config.toml
positions = "learned"
lr_head = 0.0175
decay_shape = "linear"
dataset = "wikipedia_en"
Each number is 128 + 24 x the weight over the matrix's rms, rounded and kept within 0 to 255. Layers, rows and columns count from 0. Numbers have three digits each.

# layer 9 MLP up, 384x96, rms 0.102, rows 97-162, columns 0-47
145121116093152103152081127067121166137167098148148130144132150119166115155086147113115194131116142115166164119120155120157157129160141173116143
113147170176151170161137142157139125132114165115111107101123111080143159147185145165110124084145127122121131087121132152119147110102118093143163
135141121128122126135132125123106133126113121117115139140125127118124136119139110122128130146138120125136147121124129125129133106123150144124124
116132136126145136117136131097111113135119131185092129147153145103204129112158153165160114116189081175099174121147123097110149146114120177160102
118129152122110135129199157084135174182149101131125131123137122122165084127153132113162132117144132103158120128080088147149106114108055136087155
097157113109137112097164162079083144155143126115133080135103112065122137145144112096113130139112135116145132143169094155128131150131112152123194
103136141118097094131148129104149119192138152129107128146134114110135127168117150131123121130146069156104136138127150075098136116122117092118120
128147113110156138158113138113139107130153134105126116159149165171127095157142124119173143116166113127156158171116103140152129094190093152091153
146149085115110114139120132088138140139127135135134123118130150131146173151097145148126134141162121134113136133153152123113156102117127134109156
128100162114127141126135113090136135169134143129130109104156137122159120080115124138135116164149143133112151102156146130112159135144135105124113
133132153154121128156106132132145122133133143142149149113143118048116143141153141101130130137118095135146106124134125126120151120147125115133115
141115152151178160110113127088085173175150121143114144121144152115177110122078150149112161135107136099129146167101130117191102119131119146089104
118147142144139129149157155148133167193115113118143068100092090090099121126137163103130118113117143152109125137114108144158121132141141110146178
126148134117149118127111145140146129111143147136128143142143140114134144157130116135114117122114108112143121144139147129131125134123125125116109
128144125116114149176109144106110147139145131107112111110175159117150136117085113098132127167145155157130162081134119109095103180143145118139135
137156112132114129148123162119132170131151142129083078114146132143150132139118136092127178130138053107112113105144120115168140112167108126111102
113142122178116160110178168169087100136111124123159148141153169102121118112096111117124122146114117091078092121144105133149158147113130118098171
166121170125115087138136129092161115122163165139111114127122154112171082167084172118113134123153112168130158150132152141166118099129136163121128
098150131142131125168103140140088126149120147138146162134157124108121134150143145117144105181099161153162095150106131102155091167152081164108102
134141143121156111111164169151138165192110099154101099109123158105135116093179136129123152097117104128168143134155079142125151148135092159156162
095128142107154113115127143074142141123133140090141120124103134146153164121118126144138115108129118137124154133164130143078164120200127133147169
099139168117103090109162147098150124149146134160142137137129166107129140109131139084103141104123099143133146166154107077084122113111143114103186
175136145078107130137150129109120113122130141108126096151145139112153129146096095105114138137115125134120151150157183102134143127148104160112128
113141153093176118116148127115122155133144139120151137088114109118139145104106126156134112096133120150153153133132158099107138125139092137155216
139136127168118125086091142095119153154165108106155114134104129125146133106127151152110158119130117137141157165100125133151148117162094110102160
120126107160137145165101135140112147148124118131131147137162133147169106117093125141152130113136162117128118105082096099134131125132138138137152
141120134097136174132114143128124135156129148122143129131137145079134120167111112141101140148139101130125139109130142135127169124118084112127181
147136154180127165153115135109122121141136128096111121136127131096105155139131178157159147119151092122102142133123191107147079116190140100125153
131121110128140156085150124141121158120125085104079098097193110166160152122151141160095174122133113131118104113092138090169104110173105109127086
122148122116109138129116168134123147131113136128112133138146132117133144137126143108128120102126135123161133126107136132144130110140096151115158
091127149099146146121121108099142137148131143095141128148103110113160149168109133138131104181136148154142152144090124157082127126125140134132153
109135138090108122131091128103105135106088135183108132092164109099110116144178153152164148151126118108133091131059126118128122171111105157128108
076180120126107125137121149107121084112136120155121130171136125137163076130127126135169134133161106143122134126116148115179180135087114134133169
178177113077186150124129148160123090105112124154145115092181121125153096137143150156149131163128144131092094080111123119154184095100147100180115
116130076159154127102132138122142139177159135114113160108143161130193114143104126124155144144173108138150087139143144113121129110137132105117151
076126184135108165124113143152144134130138177164092098123192150135087122120177149154161131140108147146123136133067084141108095123162143167132131
126126143101136140105105143101126119140107133141129134122147133081157106125181113136144143119120105147133110153168173137130078133105110129100175
130147139102174151122095143153138108110087118136110163134110116092135120144135162144168114142212135117113120149104092150152077144121086129153106
104143121135129110115145142126096127129109135136137132120107145110127109113127161116181134134135102148149156112148136160122108148137116154177143
119141141106136126100125148106139127129160141123129124124146114123132109118130133102131127112122123110195112159120116120148135139121112148141159
124139111153109105121159132107120148171157126136103118106094138073127105132128129123150140123142102106132119113122145080112112168118127127103126
110125100146109144117155183135102150113114131150125136111151136131115100130143104095121120161126091132119101118088117100131135134133092102156134
126133105104201113135094115108086127121115140113120140144136138122160148125079157184150104131165126132123111090144116146149116130107147132155121
113122119154110179152115156075119129182143094118121126141109168139159111125119140126135169091150098082102113087149116057202119119168114173135148
129127131127124140145158122110152128138130119126151112117117114120121147182150132141136102117149132108144113126087146142159131122136128165115124
112144161102176103146123135149138133126120142144153175128110161091132136124147098166145148085136133125162132141139121124109168156140099110173125
108137107164170087144182147093106136133107111171145124135144119086128116138115140149158119148128111148142091144102096126142137134104147167182177
133125112163119184129127165112170112136101130159132132118152109107115128124173166095128176110141162084170140138118159141124102117124125125090128
063183098143128133144141141147142114174166168113127127105123081155165138122139122145102126106112140110106144080129146104117090142118128089120133
158174161112130137100101150146131072099153102161129143152138135140139110112101138122149118075115102152104106122111155155172131110131126118133148
125128126126126125143132137123150137137138125121134185127129120097132144150118174135156099132149144101152105142081089138123134117159131112129141
095153102129104125101141150119138159121131134112147129131119170096115135145081121137101125149120131143154107152116127081113110115151111166150142
142128131146160204118134137141139132133149126125098128093172125130141070160140108131079129099168126132108139131090144096112140122125119136070142
095146127140141099139114132145133135116131123156093118156174159104130155141187121111128152135143101143122096124150078155107111143113109154117110
143138114093101148134112126103136136137113125101066133165161116102117116138086146165121141135121155118125153140072139154159110129206088183097129
138148161087119094145147150104129147170105138173100143168117158112127154118096138100137154154119111139121125102127102115150103129205133149101122
145126098108108173130114135075130192149119122114128122128168159148137102131112108093114179158146122169133127114140122114146135158158139128119107
132129099117109151142105147118123149197123105125100111133143139125173091111138185154133151115170085133150159142142149120132135097124104139167151
133151189157124145112169135141145156141151142166088145096140158109156105149120150100129108143184153123147135170118092112134108134145081181111109
123142143145125132112145159094137085143145165133127104081170116087145137133202112061091139161142147136151120122147148156123102094112145094147133
102168075114149086115092136158129152127128147121092136129107164193153154128080131118138110123167103133157116095156138113148129130111136127117145
144173118114112147116166150127110162127123140107097115154137124121132105090069145140124145135157116136125147134132100135150139153133129135136134
110133147141119133127130119102105136125153116175128103101133092102106148137130116126153110133119143091107122145108104103159168094111091138105106
122153144095158143131115129132102132119087120157111124148180119116149144089139139185120155131122090167121121082146118138168138087124087159138110
129131146150151121154169148140129103119128153122133082132139151080121130158162174107125146155126088153139175094126140127147115132129127132119109
126121086160145155145115155090143124129136142108159136137150095096177122176141121095136158120151116161176115141141145146093134089164118111143165
# layer 9 MLP down (transposed), 384x96, rms 0.0852, rows 97-162, columns 0-47
125132158131105113102149149104111156107156110162136134100112087152110123195106110116119127083098151121105147104112093142139139123123177137120108
139124069134107110120086130144136093172110151101134114160124106143119098159127143107176130133129113156146159125111141105097121142163092146114040
121115123123126124092128136115167133145172126111135118135131129136133135129111125137141126131131126138139111132136122118134115153154131114124148
138110142130170147084101131142107111092129133118097124134139103102141196059131103105165128142097124137133166095114137122126089146134149119138127
162091195122079118087151156103118152149118101149101179147130146144123163148053141169186127101128079121122129139143146164091109121095122112148131
145148110116084127169117119112134145142119124109160122135117182117051132170086066146110141141164118157135141149081141104114106124160063177145128
128147117184107138143112099130163111075144107145154128131143119132100151078118097129088102162129151147110154135118176146112083119126143177133127
109132102153098117122154109137117176095114112151114105172121118160129180143080116149127124164090119128134129094173125146136093114093147143104107
150126132125124094111161170130123110137112101158103128107158096150093118101147106088150141131112150098135116115134138142148133105116125147132133
088130081115107128114118147145101108123133129126145126145118144126132185079140113137117125129130137116121147119134142127143119112104156129110116
137149121145145155128150136141141113114105113110130133138101165155127133131147137177121101134075139133126107114097115140078116121107128140127160
170118171086137180112116120133126169166145108128093119126129061167123128144107108096138121135138036109120104093110121143126167122120094127166134
145146110106129141103129114113136139156153084142159149099128088144086151152150106065143132156140138195107152124155147155140152147128133114094093
148100095138146123135130077138145139120151129124124120130129111149137121124131111139122154152110137109113118138130126125139117114124141116123122
131109134101123089112143149110141151175124138135144127104119141167181125094177106120161156133074146131081109107115132157141148125139175110107124
138119147120155143131111157157141139152110161104120104125134100131152112126140092121166166105104098160113111119090088157130180112136152142167165
147139146128138093135086160108137121114115103151098099110087132142146128146191110160123108094154146140149154136085119138119096107157137144120142
104116109130117173141176125138166098084089095141148107095167167132163108100140104135113107103114156125125127162109178091109112144100126146108167
169125126125155118067143183129124102146123104112104102118116122109126132150094074158164128089116089090090161172148138161088166130113165121134131
089122083125126101119116125155144135114119137134079102153095066138140109111074154112149123073132118157158143160174113106137140172164090196114142
141131136119124148142131118121134125146143122137105159131131128159154131118087131063123188109160117067138135130139111146165108135119098168145115
151151095117075151143133141129101142101129149114166091119087147115129148096135105147156203133123074120113137152110158141124114149110131175140133
095142141137151114114116141126117096119101145134128154150103122093190112106156137138128127134091121133131105144133095116133160126143120120149155
128137084125164118130105129143121108146155142159123143131099210144107122127121158147102155140094076129111115105160135143164146161126120150097135
130121184149147156140133098087153162094138122172128127096111134125117160108125133156147106103151134103151137116104162155104084178125084159102117
144130110127144085103129098103138143124110115101106102105125147154111123136154136148144123133109102140118130102161147137136136136133136152139124
143130142137129088135118101095139126150132114118097117157142112124135125126153142083155090138113142101155126131110135161151100118136164149119097
117121112093125135095109145184106156140107125132103132129122096161122146134104119102098181087134137117163140126111129146163091131113086129089131
160158132208133124112117122127106148126128123126154125178124140098164132107095116134143113140127112119132102124149175161144101130151113139102113
127116158119145132144111101108167114121153121148129113125142087129105138129135149132118105128137131105145098139119125118127147160143125137134133
122122149121110153146130194147143131130128127167138163155124169101124079161135132136124143140108089153109096101187093111147099101112119170121096
147136130180184162157172103180133111119132107069129163096147147135157098129068097122092096112102201105112097158147104112123136090143114116142151
171141144118143135144114086160123126145144147134118101131101127140153114089104203110148176109088150118163115115159120117102128131157137171161147
186134118111143184145134140139124070134102154119110126149110074146133096205140097120130121116180123115139156146134130144149145114165137119174161
127130099149131126145101085123109154109107107085139152138128116131118152109098104124076106146090144144141118116144143144143150122084132101156153
106134104157199143168136076138107099159119109127154128146128104117129163114050113113082153170115148128129111110151150124128131131129105131111126
137110109109096118173150108161132148095123136116083131125111096142117118142121149106173122156134137115118129111116075136144130116115109165156071
133154141135120107156146098088131136119146094110132116098148215130115194101135121121090182142152141137113120150146166128145164144103145128115121
139089138127105152129099129124121131133136114123092116137146152139134147139126130161105141110120143144110131134127161135125149121108158165093111
106085107116124145130116153173119153100114135073163133130107145166107134106141133129134133152111131120111122116133118153106157126120132118141155
124147139125122135104144098136102121107091144082126138138126160170124128153117124168141102125100148159153142153097094139110085137127146127117119
140123116178179130163150144095101156177136139158147117093127112151133143100130115133147146130130150093103182121105107161104149093150130134086139
123114119126107126125148177150126143103120135103110137117151106145137124123186112080167139117120142104126135145157135097161134138140147133153116
183142172105185125140116083135126119163120155130134112147152104103123152173124146119155126125136093126104133145094060107106138138108142122130131
136119122115118111106108128141136101138143123099097141166117108166115121111120129110138156153112131125090130134152144101140116142145131165122106
089116096157095120147100133123123114110122145124106095141145133142093132133155147115139111111139145088117145124153141125137097106110064171138154
118094127143119158164125139134168134071093151054123119119105113160158145168111100145107100147146109127139127114131142139099151137130110151125131
127131147089141100159141090133139135135126096184167191133118149137107083136082112159110124125103134110153143144131142071214135121148140129122139
124107093162102183124126172121143087143100145152131096123112147121157133100113171126128155140141107106172113084155131082122146132126113162101103
150136093101181153149154140145122146078155124154146123124111093153153128118127159119095075179104079132119137107113129159087149125167088107132147
094120109149151097113107103140154150115123122152113123145116121140110100149121091107130167149139138135099130095185113130090137138116122134140122
160118130152163113142175114178142104147160137132125097117139130151138090074119159146148139129126137107052112165129135127112176161086130133121121
118167120124098061144146159119131124105100140150133122159099131127091157132126165127133127130119127126130113172172132148149117136133099107159116
138101123144113153139170117136135114127116123097140167146165155163129132129107116139110081138168134104078112092113125100127127120131149091135147
132118164138109156135081148100139105125144138136135139152130110133158130112111092137147110154128150112128102166153111136136149107133084126114146
136119097144145127120113131144122173129125113057120154145155127130115166094128123135089122075146139128152117142124117118120088178131150122126144
141146077150158149119167107110109117122140142137160106148135100126151132131113089128144154139155117163031146150128118142109181110124104120135114
165080129094135110115100090074170117167156087152138137158144132150116108172127132109147104152152114111169124116136137109142137110118124116154088
108158118106129130128149093154121086076132139086116121113112118121118156132133120135115125143177133079098114124130148132092157141076114126173101
166120093084137163095159125126161099130090100145149158127161171148121107126111170125133132129126128151112109099133107160137150096133165155107151
155162150148125167111110081108126115148146110121131170098191138120152095147158090139096126107151093129137120092130182071156096142128148102151145
123126104091097159166124114140130162143155168168133158094180114127172097158120128145110143134111133114150121161141107116135163114089127148133142
134148124120103126143108119122136094116116143132152131139150178113150086119150085116112103162137162142152120076140123130105108124154142117163145
150162100131126162137115146149126137120105106171136078140083129158150104134101140126148093112123146094130172162139121169186145105116149197110058
118140143118120116124090091132137136148150121112117146130114147148108155076144171162107115158126189147132097131111112128098184131111109132117075
129141129144124116157153134165145147131121127121162134137120137106128124124145149147113131150083091136085132109125109148148114119099131143093128